Weights of a small transformer language model: 6.55M parameters.
Each number is 50 + 12 x the weight over its row's rms, rounded and kept within 0 to 99. Layers, rows and columns count from 0. The size before them is the row's rms in percent of the matrix's.

# layer 9 attention query, 192x192, rms 0.0775, rows 0-108, columns 64-127
071:40 50 20 65 55 46 59 66 50 35 50 45 42 33 63 50 53 81 59 49 37 58 66 44 62 41 50 19 43 36 27 31 57 43 58 46 70 50 50 57 61 23 55 49 56 53 46 42 54 51 41 47 34 39 54 54 52 59 36 60 59 57 37 54
089:60 40 52 39 73 39 50 56 32 49 57 35 58 72 42 52 52 63 66 50 40 44 20 43 41 59 62 55 41 44 64 35 64 49 65 38 53 37 52 45 38 42 59 49 41 61 52 56 41 32 64 57 46 49 42 53 48 51 57 59 34 54 26 62
095:49 63 78 56 22 52 26 25 49 69 54 78 53 55 50 54 57 29 42 66 68 62 72 45 43 39 47 61 56 58 57 66 34 47 34 43 43 48 50 39 51 65 51 48 50 32 57 51 44 55 33 41 60 58 37 40 41 70 57 56 47 41 39 49
084:58 51 52 56 34 51 40 32 56 72 46 65 60 58 48 62 50 09 54 73 72 35 53 44 42 55 38 47 50 63 47 40 32 70 36 65 52 60 63 51 53 57 43 60 64 44 64 37 46 60 34 35 56 48 52 39 62 31 53 58 67 44 62 43
090:28 37 42 20 47 53 61 43 45 44 51 43 37 52 59 33 50 54 45 45 35 38 45 50 43 58 44 44 34 39 38 34 53 45 57 56 71 43 61 55 72 44 61 31 61 37 56 39 35 52 57 48 39 32 52 63 45 50 35 38 62 42 52 46
103:44 69 69 71 42 54 64 60 54 71 26 59 45 50 52 56 39 31 54 40 56 64 45 55 49 44 56 45 35 61 45 63 54 22 43 52 41 50 36 34 35 76 51 38 62 45 27 53 51 29 47 38 36 46 62 43 54 59 50 59 59 41 53 51
082:43 61 72 67 42 52 43 50 64 53 54 66 68 58 54 63 60 48 47 54 57 70 52 73 68 47 54 49 59 50 46 61 36 55 30 35 43 63 62 51 56 57 40 59 65 43 52 57 55 62 47 42 33 38 42 36 56 51 48 49 49 38 81 25
093:63 50 54 56 28 39 39 32 60 42 34 44 47 49 58 46 55 03 44 48 64 48 46 68 34 59 37 62 57 36 61 67 44 53 41 36 47 56 54 54 76 71 50 60 58 36 53 65 59 74 50 57 57 57 34 42 74 39 47 39 51 47 77 49
097:45 37 49 52 60 68 50 62 52 54 50 49 73 45 32 59 51 64 51 56 54 70 39 54 55 61 45 53 42 37 54 48 63 49 54 48 46 63 57 63 44 43 59 65 52 44 38 64 33 48 49 70 31 73 43 40 58 55 57 52 36 53 39 53
098:42 51 22 61 68 40 65 68 39 27 54 37 41 53 34 58 68 72 52 51 11 39 47 20 66 40 55 42 37 68 51 44 68 44 55 54 59 61 24 61 23 56 36 45 43 82 39 47 63 29 46 48 49 36 62 48 52 49 51 57 41 52 14 78
102:56 32 64 44 41 41 54 62 48 81 57 43 78 69 34 51 50 70 57 36 51 48 54 41 46 56 54 65 57 59 45 46 40 38 41 42 51 47 57 45 50 68 50 31 43 45 06 60 42 56 62 42 49 52 42 48 50 74 55 55 35 46 44 46
108:52 42 66 48 41 45 40 32 63 62 54 47 34 45 69 46 38 43 60 62 54 37 67 52 39 64 46 57 63 33 58 40 59 75 44 55 54 45 48 54 62 65 61 63 50 47 72 43 52 63 54 63 45 74 50 54 53 23 42 46 51 33 63 30
102:34 53 50 23 16 41 60 56 54 43 50 69 53 55 57 50 58 37 55 71 67 56 54 52 37 49 52 48 68 30 30 59 42 60 31 64 41 40 47 63 51 71 61 40 67 35 66 58 46 51 60 46 69 88 40 45 35 53 36 43 54 53 69 37
101:43 55 29 52 54 46 38 68 46 46 53 61 41 37 43 45 70 66 62 58 35 62 45 46 63 41 56 41 26 54 55 48 65 52 58 51 52 55 60 58 33 32 39 21 23 78 49 44 43 35 35 54 56 56 50 49 38 71 76 68 58 72 19 50
105:50 46 40 42 50 46 49 59 51 60 44 72 35 28 56 41 46 53 41 56 48 59 64 41 49 56 51 61 59 56 77 56 59 52 66 52 49 53 38 71 43 50 56 28 61 25 47 51 48 53 46 51 69 56 75 69 62 23 60 62 39 47 59 47
109:30 76 49 72 42 51 55 66 31 51 47 45 41 40 40 27 53 75 37 37 29 29 52 53 53 49 30 47 45 62 53 60 47 46 59 61 41 46 29 58 55 41 61 53 68 71 38 63 48 34 50 41 48 17 59 45 46 36 43 60 38 77 40 49
110:45 67 43 59 63 64 47 47 42 48 48 52 52 52 40 49 50 50 44 27 44 52 37 38 39 32 46 49 41 65 62 44 54 49 66 39 48 56 58 71 33 52 61 79 47 53 39 74 57 45 38 27 36 48 57 25 63 55 53 50 50 72 38 51
100:55 44 27 71 51 35 59 46 39 53 64 53 48 21 51 58 58 63 38 63 30 34 44 34 65 51 61 33 50 42 46 51 64 59 46 72 58 52 43 48 34 57 44 46 34 73 35 14 42 60 30 58 38 37 33 76 50 57 46 46 42 57 37 68
102:58 50 50 55 60 49 50 61 54 57 46 54 40 66 29 33 46 58 69 55 35 60 50 36 51 47 56 46 23 70 58 33 58 40 48 43 57 45 61 40 58 41 39 47 82 33 58 67 44 46 47 68 38 38 31 44 44 56 35 37 49 45 46 55
104:36 45 32 43 50 79 60 51 63 55 70 51 43 58 46 23 64 45 61 67 47 39 45 42 63 47 44 47 61 85 39 42 31 58 56 48 48 56 57 57 49 45 29 73 41 61 38 69 59 51 40 55 67 74 35 70 35 63 43 53 47 58 43 66
099:56 24 52 46 55 49 50 33 45 56 32 34 63 71 43 58 41 62 39 44 45 52 45 38 52 39 38 63 60 75 32 59 39 27 41 58 63 43 56 51 53 61 49 31 44 51 27 17 50 53 61 66 59 47 46 33 36 58 32 62 61 45 51 63
092:68 49 48 35 68 44 36 50 44 64 62 54 59 52 44 64 51 71 49 29 55 62 51 68 45 28 60 31 53 42 65 69 58 50 39 44 57 35 63 47 44 38 51 56 50 68 45 41 46 50 46 38 63 41 55 60 44 40 42 35 31 38 63 41
119:36 54 64 56 34 52 55 33 65 59 49 44 60 35 66 22 47 21 45 71 55 41 48 59 48 58 35 62 58 33 42 48 33 51 35 58 41 39 52 48 59 73 48 61 62 34 65 63 47 51 34 34 57 44 37 65 50 62 34 30 57 47 54 39
114:25 50 65 56 46 39 53 46 67 59 65 53 66 68 48 71 59 43 59 64 54 31 49 35 35 46 52 41 42 22 58 54 57 28 58 58 63 48 45 45 50 25 47 37 59 57 39 37 34 44 54 43 59 47 53 32 51 36 59 69 30 49 33 64
093:54 30 54 63 58 37 39 45 22 42 33 43 42 42 57 38 65 45 57 47 25 60 66 60 40 62 38 50 52 56 47 67 53 54 42 43 25 40 69 50 49 66 69 50 28 58 62 69 54 44 48 54 49 46 31 45 47 61 28 43 59 45 56 44
095:40 28 35 58 43 54 23 35 50 50 65 53 57 56 46 54 37 46 50 47 46 54 42 57 47 41 48 47 65 55 53 49 29 75 68 72 68 58 79 52 40 56 60 71 59 57 44 48 54 46 36 64 64 62 66 51 43 52 53 41 48 65 14 31
101:40 54 48 59 37 57 30 42 34 36 37 38 49 60 60 60 64 47 57 51 55 43 35 47 53 49 63 65 55 36 29 75 58 62 58 35 56 48 58 69 44 82 61 41 60 44 18 50 38 53 47 56 23 47 56 55 55 55 52 52 38 65 45 69
102:69 51 68 35 49 39 64 40 31 53 17 65 57 50 67 56 70 43 70 48 60 44 51 38 36 58 51 51 42 38 49 63 40 68 42 30 33 59 43 51 57 35 59 72 52 21 66 63 55 51 47 36 42 33 45 41 49 58 47 46 62 42 58 23
099:34 43 45 47 37 55 51 44 64 61 69 42 42 60 52 63 40 29 35 26 71 69 41 50 43 63 64 39 65 33 39 60 45 52 57 65 47 46 39 36 71 54 43 53 47 61 36 41 28 45 62 53 53 79 48 41 46 41 56 37 41 51 61 57
114:43 50 59 39 67 29 49 30 48 39 56 43 49 40 60 65 46 54 56 27 32 66 80 59 65 36 46 54 50 75 62 49 34 43 43 35 43 56 55 61 73 38 31 56 46 56 78 61 59 68 51 77 51 53 51 69 61 41 34 29 61 45 53 33
105:34 51 35 36 46 24 48 57 33 56 67 42 63 73 43 54 36 74 55 78 65 45 49 41 33 59 63 39 65 38 45 34 47 60 54 58 27 56 47 61 39 44 45 49 24 45 48 53 52 54 46 42 42 41 63 50 38 57 47 45 55 59 35 79
095:34 39 62 56 45 45 81 73 40 55 40 48 55 43 55 38 51 54 49 57 45 59 50 71 65 57 65 34 49 53 55 59 56 40 60 39 56 45 40 74 50 47 47 65 61 25 20 62 54 54 37 40 11 65 53 57 46 42 80 44 45 64 41 56
080:42 52 43 58 37 64 45 56 54 64 33 59 47 31 46 52 62 36 40 49 59 64 59 37 60 35 37 58 56 57 34 62 29 66 33 63 55 82 46 45 38 68 44 51 37 41 53 39 45 64 33 53 70 58 49 50 51 64 44 43 75 53 57 45
081:38 56 29 34 56 60 69 72 48 43 48 36 37 31 63 30 57 76 49 48 29 55 61 59 66 54 48 22 43 51 39 33 63 35 75 41 65 55 50 58 66 41 54 53 57 56 50 69 60 57 57 61 45 55 42 67 46 52 32 31 58 68 49 60
088:56 45 56 57 61 34 46 60 44 39 56 44 67 76 36 38 54 56 40 47 51 51 37 50 51 52 59 50 38 55 58 31 48 31 53 46 59 62 38 43 33 49 40 49 51 72 40 74 50 23 44 56 45 41 41 48 52 49 54 56 27 52 29 65
096:68 45 46 48 63 45 44 44 41 38 47 49 59 71 37 72 38 53 53 59 38 47 21 38 45 43 79 53 35 37 57 46 51 50 53 45 60 61 60 38 23 47 62 49 40 58 41 64 46 44 54 48 61 33 56 36 59 49 54 66 37 51 20 62
107:54 45 58 47 30 42 32 27 45 47 52 60 46 58 53 48 44 20 46 50 62 61 59 57 48 49 31 54 74 39 56 57 52 55 41 31 59 44 52 48 75 48 53 69 60 37 52 46 55 78 46 56 81 57 53 57 42 41 55 62 61 53 59 38
097:44 34 38 78 53 54 39 46 46 38 43 56 38 63 46 47 82 39 25 63 38 55 57 38 53 53 57 44 32 51 59 66 49 42 61 60 68 67 54 58 34 60 29 43 41 56 44 56 45 43 43 65 41 41 38 43 55 54 69 69 30 41 31 58
095:44 62 60 44 54 66 54 69 70 44 60 59 49 48 43 45 53 55 48 50 48 59 51 46 72 50 36 50 37 45 48 65 47 38 68 41 52 60 56 43 35 41 34 52 43 66 38 75 51 34 35 59 57 30 43 32 42 71 55 40 27 42 24 40
090:50 53 37 52 69 64 38 60 51 45 50 43 49 50 37 63 72 52 51 58 37 36 46 33 65 29 68 58 23 55 63 50 55 37 49 55 71 74 44 52 38 55 50 69 45 66 37 58 57 48 39 61 50 37 50 40 56 53 68 43 43 55 13 62
095:50 67 36 45 54 25 44 86 29 59 44 31 77 51 56 66 57 76 55 36 47 62 61 53 57 51 62 44 36 29 63 37 53 46 55 43 62 43 40 73 53 38 52 39 54 65 53 37 43 54 55 53 28 46 58 48 42 49 34 25 52 24 45 57
090:61 43 47 41 22 44 54 40 60 29 53 40 55 51 80 35 28 51 40 37 70 55 41 47 29 58 51 41 71 46 58 47 59 68 69 60 32 17 37 46 61 56 44 39 52 31 61 33 57 45 57 44 74 68 55 60 47 36 36 54 45 59 60 43
098:70 33 40 38 48 41 57 47 54 48 35 41 57 58 64 59 33 60 40 48 49 34 45 51 55 56 62 48 45 42 50 39 64 72 60 59 68 54 56 49 59 39 54 49 55 54 49 35 75 62 60 52 37 55 48 53 36 47 48 48 60 16 60 34
084:46 61 44 58 31 54 53 48 42 55 29 40 47 39 52 28 62 29 27 51 55 47 60 58 60 33 42 41 57 60 57 60 39 45 63 74 33 48 49 36 37 57 36 61 47 61 47 48 49 48 50 61 68 59 53 32 52 70 47 56 50 61 57 38
093:57 53 46 37 56 51 39 36 40 64 44 40 54 58 38 53 73 42 35 38 47 60 51 96 61 47 53 47 63 44 34 60 43 54 26 43 51 48 66 60 48 63 60 63 70 33 47 59 71 70 78 44 56 47 44 65 34 53 33 37 67 47 43 35
087:63 69 49 52 30 51 40 49 62 23 46 41 60 47 66 34 28 88 38 38 37 54 68 72 40 62 58 61 55 67 56 49 45 37 52 51 19 42 55 53 32 66 54 42 38 22 46 52 60 44 54 56 51 55 50 31 40 39 41 57 54 49 44 34
102:41 55 45 28 37 61 73 47 53 44 50 62 51 60 75 46 53 50 52 79 62 53 48 74 33 50 42 50 63 10 41 52 52 48 54 74 39 41 76 32 55 62 71 39 48 37 66 46 49 51 74 48 57 59 54 68 34 69 33 50 60 46 68 33
086:76 77 52 51 44 68 56 46 51 51 36 58 38 49 55 40 50 33 45 62 52 63 68 44 37 60 36 52 54 66 48 45 52 59 42 39 46 48 48 70 55 78 32 49 71 42 55 53 46 43 68 48 25 47 52 47 45 56 63 56 61 44 49 68
090:36 45 59 43 48 48 74 52 38 46 58 37 51 62 43 34 45 60 68 45 60 45 61 41 25 51 54 42 43 27 28 57 67 42 59 37 37 50 54 45 56 33 51 54 48 42 60 71 26 57 64 41 36 56 40 61 34 44 76 45 41 39 64 30
091:42 37 64 38 64 45 63 41 47 41 43 24 53 35 65 43 41 73 40 64 37 52 52 49 47 38 57 62 73 34 44 68 60 54 54 48 60 59 44 63 64 47 47 46 49 43 67 55 48 58 32 55 47 55 50 41 58 49 32 71 36 32 56 47
114:56 60 31 39 40 58 55 60 40 55 62 64 48 56 61 63 50 51 55 57 64 47 50 51 47 54 45 40 65 46 51 37 44 56 43 53 59 37 56 57 65 51 38 59 67 52 56 62 40 48 54 62 75 91 42 62 39 47 59 39 66 34 49 63
108:62 55 38 49 66 53 47 41 46 39 67 33 50 58 45 39 57 72 31 54 34 32 55 41 49 43 62 46 69 52 59 45 44 58 45 52 52 44 28 59 31 55 52 71 59 59 53 72 56 41 45 50 67 57 65 49 40 39 23 53 42 53 54 68
126:41 44 70 55 38 17 41 31 47 37 53 38 37 48 61 28 31 52 61 58 74 37 53 43 59 72 38 57 74 29 52 55 41 73 37 56 41 43 51 52 60 57 35 37 47 34 49 58 57 55 34 59 58 39 44 64 52 61 28 68 47 27 55 43
096:42 72 60 45 38 44 32 47 58 46 39 70 35 36 39 63 61 54 66 40 67 58 40 26 67 48 50 49 72 59 51 60 36 46 51 44 32 33 51 44 42 53 39 59 38 48 37 62 36 39 41 51 52 28 47 44 28 40 63 35 52 58 51 46
086:57 43 40 64 62 53 54 32 62 60 40 38 53 63 42 39 29 20 47 51 54 33 47 54 44 63 50 48 35 50 38 49 47 39 67 46 34 58 65 65 30 41 67 72 52 42 47 33 41 61 32 56 44 51 54 34 44 50 57 38 48 41 33 49
091:57 38 42 45 68 41 65 45 47 77 37 25 26 44 63 70 61 55 71 50 51 47 52 43 59 40 59 54 67 43 44 51 54 43 43 50 57 52 68 37 52 41 63 32 53 67 34 48 62 50 50 46 37 35 31 34 44 58 58 58 62 49 36 45
099:56 47 29 57 54 49 51 55 58 38 47 46 66 52 61 58 52 39 52 40 28 47 56 47 60 67 37 52 29 52 61 69 54 49 49 31 56 50 64 58 55 25 49 62 48 69 40 63 60 38 44 35 48 42 55 43 67 41 52 37 26 37 44 46
108:50 52 50 55 48 41 24 52 52 40 46 67 29 53 51 38 57 12 59 37 51 56 47 25 56 48 43 63 62 47 57 49 28 54 41 39 55 50 56 41 35 63 69 67 61 49 40 55 62 68 44 18 48 24 41 52 70 63 64 71 33 67 50 42
105:58 50 58 54 49 40 53 40 42 49 62 74 39 30 55 64 63 44 46 36 44 41 85 35 41 45 50 43 44 70 73 68 32 58 45 24 59 27 59 43 61 39 30 53 35 58 52 48 44 43 49 51 57 35 30 39 46 35 58 63 45 59 60 50
100:41 49 55 57 60 52 46 43 56 49 40 68 64 69 68 50 52 37 57 63 47 49 37 55 26 41 44 45 41 67 56 29 49 45 56 45 60 42 39 41 47 59 49 32 63 50 56 38 47 62 49 37 55 29 47 46 45 56 50 62 62 72 38 57
108:69 67 71 60 34 51 63 76 41 61 45 42 39 52 55 60 58 34 56 28 39 39 58 67 70 65 53 45 38 23 41 44 41 44 52 34 64 48 63 67 36 46 47 35 51 51 40 59 46 47 40 46 42 48 25 47 54 58 56 33 53 55 66 51
095:60 52 43 44 59 53 55 56 49 45 51 63 61 36 38 41 45 50 40 65 54 41 58 49 53 53 42 35 52 26 69 31 75 37 65 63 70 56 37 50 40 37 49 53 59 28 32 37 64 56 57 52 57 52 55 58 46 33 37 62 48 62 65 54
103:56 38 58 35 63 38 55 53 57 59 60 26 44 47 63 39 61 53 53 58 32 37 50 41 36 45 54 35 36 47 32 39 66 37 56 61 62 52 45 49 64 37 60 45 52 70 57 22 61 63 53 67 61 26 65 54 59 67 14 47 46 59 65 80
102:54 45 42 58 50 50 40 45 38 42 65 55 31 33 34 55 62 47 55 47 66 58 50 57 63 44 49 56 29 45 53 29 32 44 42 62 53 65 50 64 48 62 53 37 38 40 58 41 31 56 45 75 65 68 46 55 39 54 52 44 42 45 29 64
158:44 51 35 40 65 50 59 84 59 43 48 42 61 37 47 38 51 70 39 37 43 70 59 52 58 32 64 10 42 49 32 43 54 26 67 53 48 63 39 34 41 41 70 45 49 58 30 60 39 33 68 71 44 50 60 41 51 51 45 37 47 77 48 68
084:62 48 44 37 77 57 32 50 53 53 74 53 79 78 23 68 38 65 29 46 33 51 49 64 30 53 62 56 29 64 59 36 57 54 58 54 56 61 55 59 42 41 56 56 38 68 49 38 40 43 50 44 32 51 52 42 40 49 60 63 34 37 42 62
129:50 52 64 49 34 29 29 31 45 54 49 56 24 57 59 57 55 35 61 54 55 47 61 39 65 59 28 84 58 58 61 46 53 61 36 49 41 44 53 56 74 63 53 49 50 39 63 41 55 74 35 44 56 44 35 49 48 51 54 59 59 36 60 33
107:57 64 44 60 31 37 45 42 48 47 43 53 47 55 58 47 53 23 52 65 48 36 38 33 49 57 23 50 64 42 59 34 51 56 39 44 45 31 71 50 65 49 27 64 57 42 71 09 52 55 52 52 55 54 50 62 36 32 37 57 70 39 78 35
091:55 33 65 38 56 24 54 51 75 53 49 56 45 55 55 24 66 51 35 50 47 52 49 65 64 49 15 32 37 50 47 33 73 38 49 38 38 63 50 53 76 37 54 54 42 41 46 57 24 50 59 39 54 32 45 34 34 48 40 50 53 74 42 62
103:63 42 46 56 48 54 47 44 58 55 80 50 40 55 71 44 46 37 57 64 24 35 40 62 41 49 33 59 64 63 52 52 57 32 49 52 63 40 57 35 77 71 47 54 56 43 42 26 52 47 50 29 45 53 34 48 25 54 39 84 44 49 63 36
085:59 50 35 64 53 69 46 51 63 38 42 49 41 45 65 60 49 36 38 50 49 65 65 32 63 56 46 56 36 43 47 67 59 57 53 36 45 53 60 81 52 53 36 48 50 36 34 54 47 57 57 81 39 55 36 73 51 47 42 50 58 41 62 44
103:40 53 34 60 42 41 48 39 38 32 52 63 39 41 55 57 43 20 69 44 34 37 46 43 61 64 61 58 59 48 50 61 45 71 33 38 59 39 63 50 48 36 42 50 50 49 45 56 63 48 37 49 42 48 59 61 63 52 50 34 43 30 69 38
108:44 45 36 33 61 62 71 55 26 48 31 48 52 73 31 40 56 43 32 72 56 56 51 37 48 51 61 55 22 55 32 58 67 41 51 55 51 57 34 62 42 34 45 57 61 68 58 39 39 36 33 61 47 76 60 46 49 47 54 44 23 36 30 58
095:64 58 28 25 64 68 63 69 57 44 49 53 61 57 33 72 57 65 57 43 49 55 44 47 43 39 61 45 30 71 70 52 65 38 57 34 59 64 46 42 29 20 68 74 50 60 57 59 45 40 58 60 42 43 49 38 73 46 45 52 39 52 39 57
101:54 34 60 55 41 67 57 56 59 53 67 30 44 64 52 51 51 47 44 46 56 49 78 56 51 38 39 41 51 60 49 42 68 26 66 53 26 35 58 51 36 76 66 45 45 61 72 40 38 58 64 52 31 21 67 49 51 62 57 34 38 37 40 77
116:56 44 42 53 52 32 52 28 47 47 64 47 31 54 50 51 45 50 66 44 63 38 44 39 56 67 56 73 66 37 73 53 63 66 35 35 47 44 56 73 67 48 44 67 47 57 56 65 47 56 42 49 52 46 38 55 57 38 62 65 43 32 52 46
110:46 51 52 61 34 42 35 51 52 50 52 51 41 26 68 68 60 23 53 52 38 29 42 44 64 60 35 56 69 48 35 51 48 48 41 60 43 34 56 54 63 59 12 28 58 49 64 29 53 57 53 52 65 67 36 44 42 57 43 71 68 33 65 36
108:61 57 39 29 56 51 53 56 51 54 57 39 68 44 44 45 60 49 43 48 57 43 58 65 55 39 48 40 57 28 31 47 40 45 53 56 48 57 32 41 42 56 62 39 31 53 62 52 65 30 47 49 42 53 69 42 28 66 62 53 58 55 33 53
081:48 38 35 73 36 38 41 48 66 51 42 50 58 36 29 50 53 51 48 33 37 34 35 49 42 58 25 56 52 45 54 53 68 43 71 61 38 63 52 72 44 47 60 47 39 66 28 39 53 36 37 77 71 32 28 61 63 46 63 48 52 51 53 68
112:54 44 63 68 48 40 53 61 30 54 79 59 67 54 31 37 59 62 50 44 31 45 47 65 52 68 53 32 53 57 32 46 54 69 50 57 33 52 45 30 40 32 52 62 40 79 36 40 46 36 36 40 48 57 42 29 40 32 50 38 54 64 64 61
102:63 46 31 48 59 68 60 49 63 61 55 47 62 52 49 44 46 50 47 55 63 56 25 29 26 39 54 45 41 56 56 31 50 50 69 61 67 55 46 71 41 52 71 57 68 74 38 54 39 50 56 49 44 39 57 39 53 54 46 49 39 55 56 37
101:67 65 48 37 63 53 64 39 34 48 45 36 59 67 27 46 39 55 45 95 35 40 21 47 74 49 63 49 58 30 64 52 68 46 56 56 46 36 65 44 39 56 56 46 46 53 30 28 44 24 24 56 54 44 74 36 59 54 50 66 51 37 54 58
102:44 61 43 62 57 68 62 75 59 56 45 55 55 44 50 41 24 66 66 48 42 32 54 39 68 48 61 68 46 46 42 45 70 41 55 50 45 52 37 50 56 47 60 57 50 32 50 61 26 23 52 43 58 55 30 28 29 61 59 36 54 31 32 70
114:50 60 32 47 49 58 69 72 44 42 59 41 67 60 32 54 70 55 37 63 32 45 45 40 63 42 60 41 71 60 47 40 41 58 64 60 39 50 42 38 19 62 69 40 34 58 42 65 50 41 68 63 49 44 45 46 70 60 56 57 39 54 31 37
097:61 42 59 41 63 72 62 45 59 42 57 33 45 60 45 60 47 43 56 40 40 21 50 21 49 42 54 41 43 59 55 49 70 50 62 58 61 42 54 77 49 38 50 51 58 57 39 52 42 52 47 70 44 64 55 41 21 62 52 61 43 65 56 57
108:37 62 45 59 48 48 58 48 63 43 53 61 35 55 67 46 68 29 59 54 55 36 51 55 48 45 38 64 58 38 52 55 55 43 50 49 34 48 52 59 62 64 27 64 65 50 52 46 52 59 37 62 61 47 61 56 57 50 49 55 64 27 51 22
149:55 56 60 67 36 34 37 34 41 44 36 54 38 55 67 45 44 29 45 59 62 38 56 47 44 70 27 78 62 41 48 54 34 59 29 56 61 35 68 46 61 58 40 49 72 31 69 34 65 61 45 36 50 36 38 85 64 37 42 52 54 47 47 28
107:31 25 65 53 56 62 43 39 55 53 51 69 70 66 37 33 57 43 66 53 45 70 58 63 42 34 45 55 53 44 57 66 60 48 52 32 23 47 48 46 41 57 56 71 29 47 33 57 35 38 52 71 44 58 59 45 34 46 52 61 29 44 38 66
112:58 39 35 60 53 24 42 57 41 48 30 68 70 62 40 57 73 54 33 55 27 52 54 48 60 63 32 44 44 39 22 49 41 44 49 41 49 66 43 55 56 27 34 70 40 41 59 60 53 58 47 55 39 24 36 50 47 54 39 34 52 63 43 61
102:45 47 49 67 54 58 30 47 67 50 29 51 64 56 51 56 70 63 50 37 30 54 83 43 57 40 68 51 63 50 65 31 36 68 62 53 51 57 60 59 49 37 48 45 57 45 46 48 51 61 67 52 22 39 55 30 54 69 40 38 54 38 57 51
115:34 36 48 53 43 64 44 26 67 56 56 41 50 50 51 57 62 45 62 69 61 50 47 66 71 43 23 57 73 40 47 54 54 51 55 33 69 28 60 58 34 52 47 57 45 59 35 44 59 44 65 50 24 55 57 61 74 70 59 56 49 54 37 56
104:64 52 52 69 46 58 53 58 55 60 67 51 41 45 60 50 61 21 61 52 46 76 45 49 48 44 50 30 52 56 47 59 48 51 51 39 38 19 35 34 45 52 57 24 31 44 54 49 34 44 38 39 50 53 59 26 66 71 34 40 53 51 56 62
115:26 64 51 54 46 51 50 37 59 58 58 32 58 51 50 61 52 51 53 47 69 60 61 40 45 42 57 47 48 38 56 59 44 34 46 31 68 50 64 46 69 54 29 54 49 37 58 36 56 31 47 37 33 58 43 57 35 50 29 64 33 56 33 56
093:36 55 47 58 38 54 71 65 55 29 70 32 60 41 38 50 69 55 37 50 54 73 54 56 46 60 51 44 37 59 54 58 25 44 56 65 43 49 44 60 77 49 37 30 39 48 46 36 52 48 49 50 45 27 50 59 65 48 78 51 64 54 58 43
101:59 49 67 34 55 54 53 62 42 48 62 50 42 44 52 75 71 37 54 35 42 56 65 50 54 60 44 38 36 37 51 41 69 56 50 58 29 38 69 57 40 47 27 38 67 62 62 58 53 56 47 58 40 34 36 51 44 26 42 49 56 41 56 36
114:37 53 51 60 30 69 61 67 48 64 33 50 49 49 56 37 54 26 63 62 36 63 44 63 51 56 50 52 63 78 50 48 60 49 70 43 54 48 47 47 56 41 41 83 34 31 37 50 48 58 40 60 25 39 55 73 57 39 40 58 57 45 26 47
161:50 58 63 53 33 38 40 32 39 58 35 52 32 57 70 48 63 33 67 62 62 51 52 54 55 69 32 74 71 43 51 62 51 67 34 45 49 31 60 56 68 63 31 61 60 42 78 48 60 74 42 36 64 47 34 58 52 53 54 44 58 27 50 22
152:40 46 42 55 62 69 61 77 51 53 60 49 62 43 47 41 43 72 38 38 38 61 65 54 53 29 62 30 46 48 30 47 56 34 60 46 55 74 44 40 31 43 67 40 40 67 30 61 36 38 62 61 40 60 54 39 38 54 53 25 49 79 43 65
079:58 56 55 39 48 56 37 51 64 48 61 56 60 58 43 65 57 41 48 40 51 62 51 40 40 42 44 64 44 59 71 36 29 45 46 77 39 69 46 57 34 39 44 40 43 56 46 52 60 48 36 44 52 54 59 37 31 71 56 61 55 35 24 56
093:54 56 38 37 76 42 36 59 52 42 58 61 75 64 42 91 44 49 51 45 39 52 22 67 45 48 61 42 39 59 53 42 52 84 48 53 43 53 64 59 55 38 63 52 49 57 44 41 73 69 41 43 52 58 49 48 57 43 38 71 47 54 45 47
107:37 40 60 67 40 33 38 38 46 48 50 66 26 57 71 46 45 40 72 51 54 52 60 55 71 52 20 51 60 43 30 38 50 37 40 41 61 37 54 49 72 50 17 57 58 48 63 60 50 57 46 44 64 39 39 60 44 55 40 41 55 47 62 52
098:50 43 46 57 65 73 55 74 75 51 29 44 73 56 36 45 69 63 65 61 38 41 24 64 65 55 50 43 33 60 35 50 49 37 68 70 45 68 30 36 68 39 71 64 44 56 33 63 37 43 63 64 40 70 42 67 46 45 46 48 29 54 44 68
075:66 73 69 66 54 63 51 74 53 58 50 61 53 50 60 45 57 48 51 55 66 53 68 29 32 56 43 51 48 67 37 54 47 62 67 48 69 67 61 55 52 51 48 59 42 53 70 66 59 70 53 57 68 60 18 58 47 51 56 41 36 45 39 52
094:49 36 32 41 54 58 51 56 56 55 33 60 50 61 28 65 60 58 57 47 61 47 60 48 60 53 52 43 27 38 52 53 70 67 34 43 65 66 54 51 30 39 77 58 30 53 40 53 60 56 43 57 49 55 61 60 63 53 65 53 63 41 41 69
097:48 64 35 49 43 58 64 61 57 48 49 55 88 46 36 60 41 63 43 46 54 50 42 56 53 39 95 40 40 38 45 37 42 61 40 58 50 30 51 47 54 42 15 51 45 46 56 34 38 22 56 49 43 66 63 43 31 50 27 43 44 45 40 67
087:28 47 57 41 26 45 38 48 54 45 58 52 22 63 54 36 71 36 51 35 56 54 67 42 52 45 32 44 71 56 67 28 48 40 60 60 62 59 35 37 60 50 76 48 58 36 51 59 44 48 29 44 38 43 53 46 27 49 55 44 49 56 33 58
093:52 44 43 40 49 37 54 40 52 55 62 52 25 66 55 53 28 43 68 55 46 25 47 46 57 56 54 46 51 52 46 46 49 49 51 49 76 50 44 37 55 52 51 35 54 43 66 57 60 61 36 44 53 60 41 45 43 47 33 50 31 38 36 41
089:41 23 46 71 65 39 42 53 55 54 47 57 55 47 54 43 66 31 53 41 39 33 32 61 42 48 32 72 74 46 49 52 42 56 56 44 65 59 44 61 60 56 24 61 49 43 40 46 62 64 53 38 61 72 69 44 56 44 47 53 55 48 45 24
084:61 64 68 40 38 40 22 44 49 56 37 31 72 74 54 55 45 46 57 46 54 28 57 47 47 47 42 58 48 41 60 62 53 50 52 52 39 40 85 66 42 42 50 79 67 34 46 51 72 57 35 43 67 61 50 62 64 35 64 47 51 35 54 42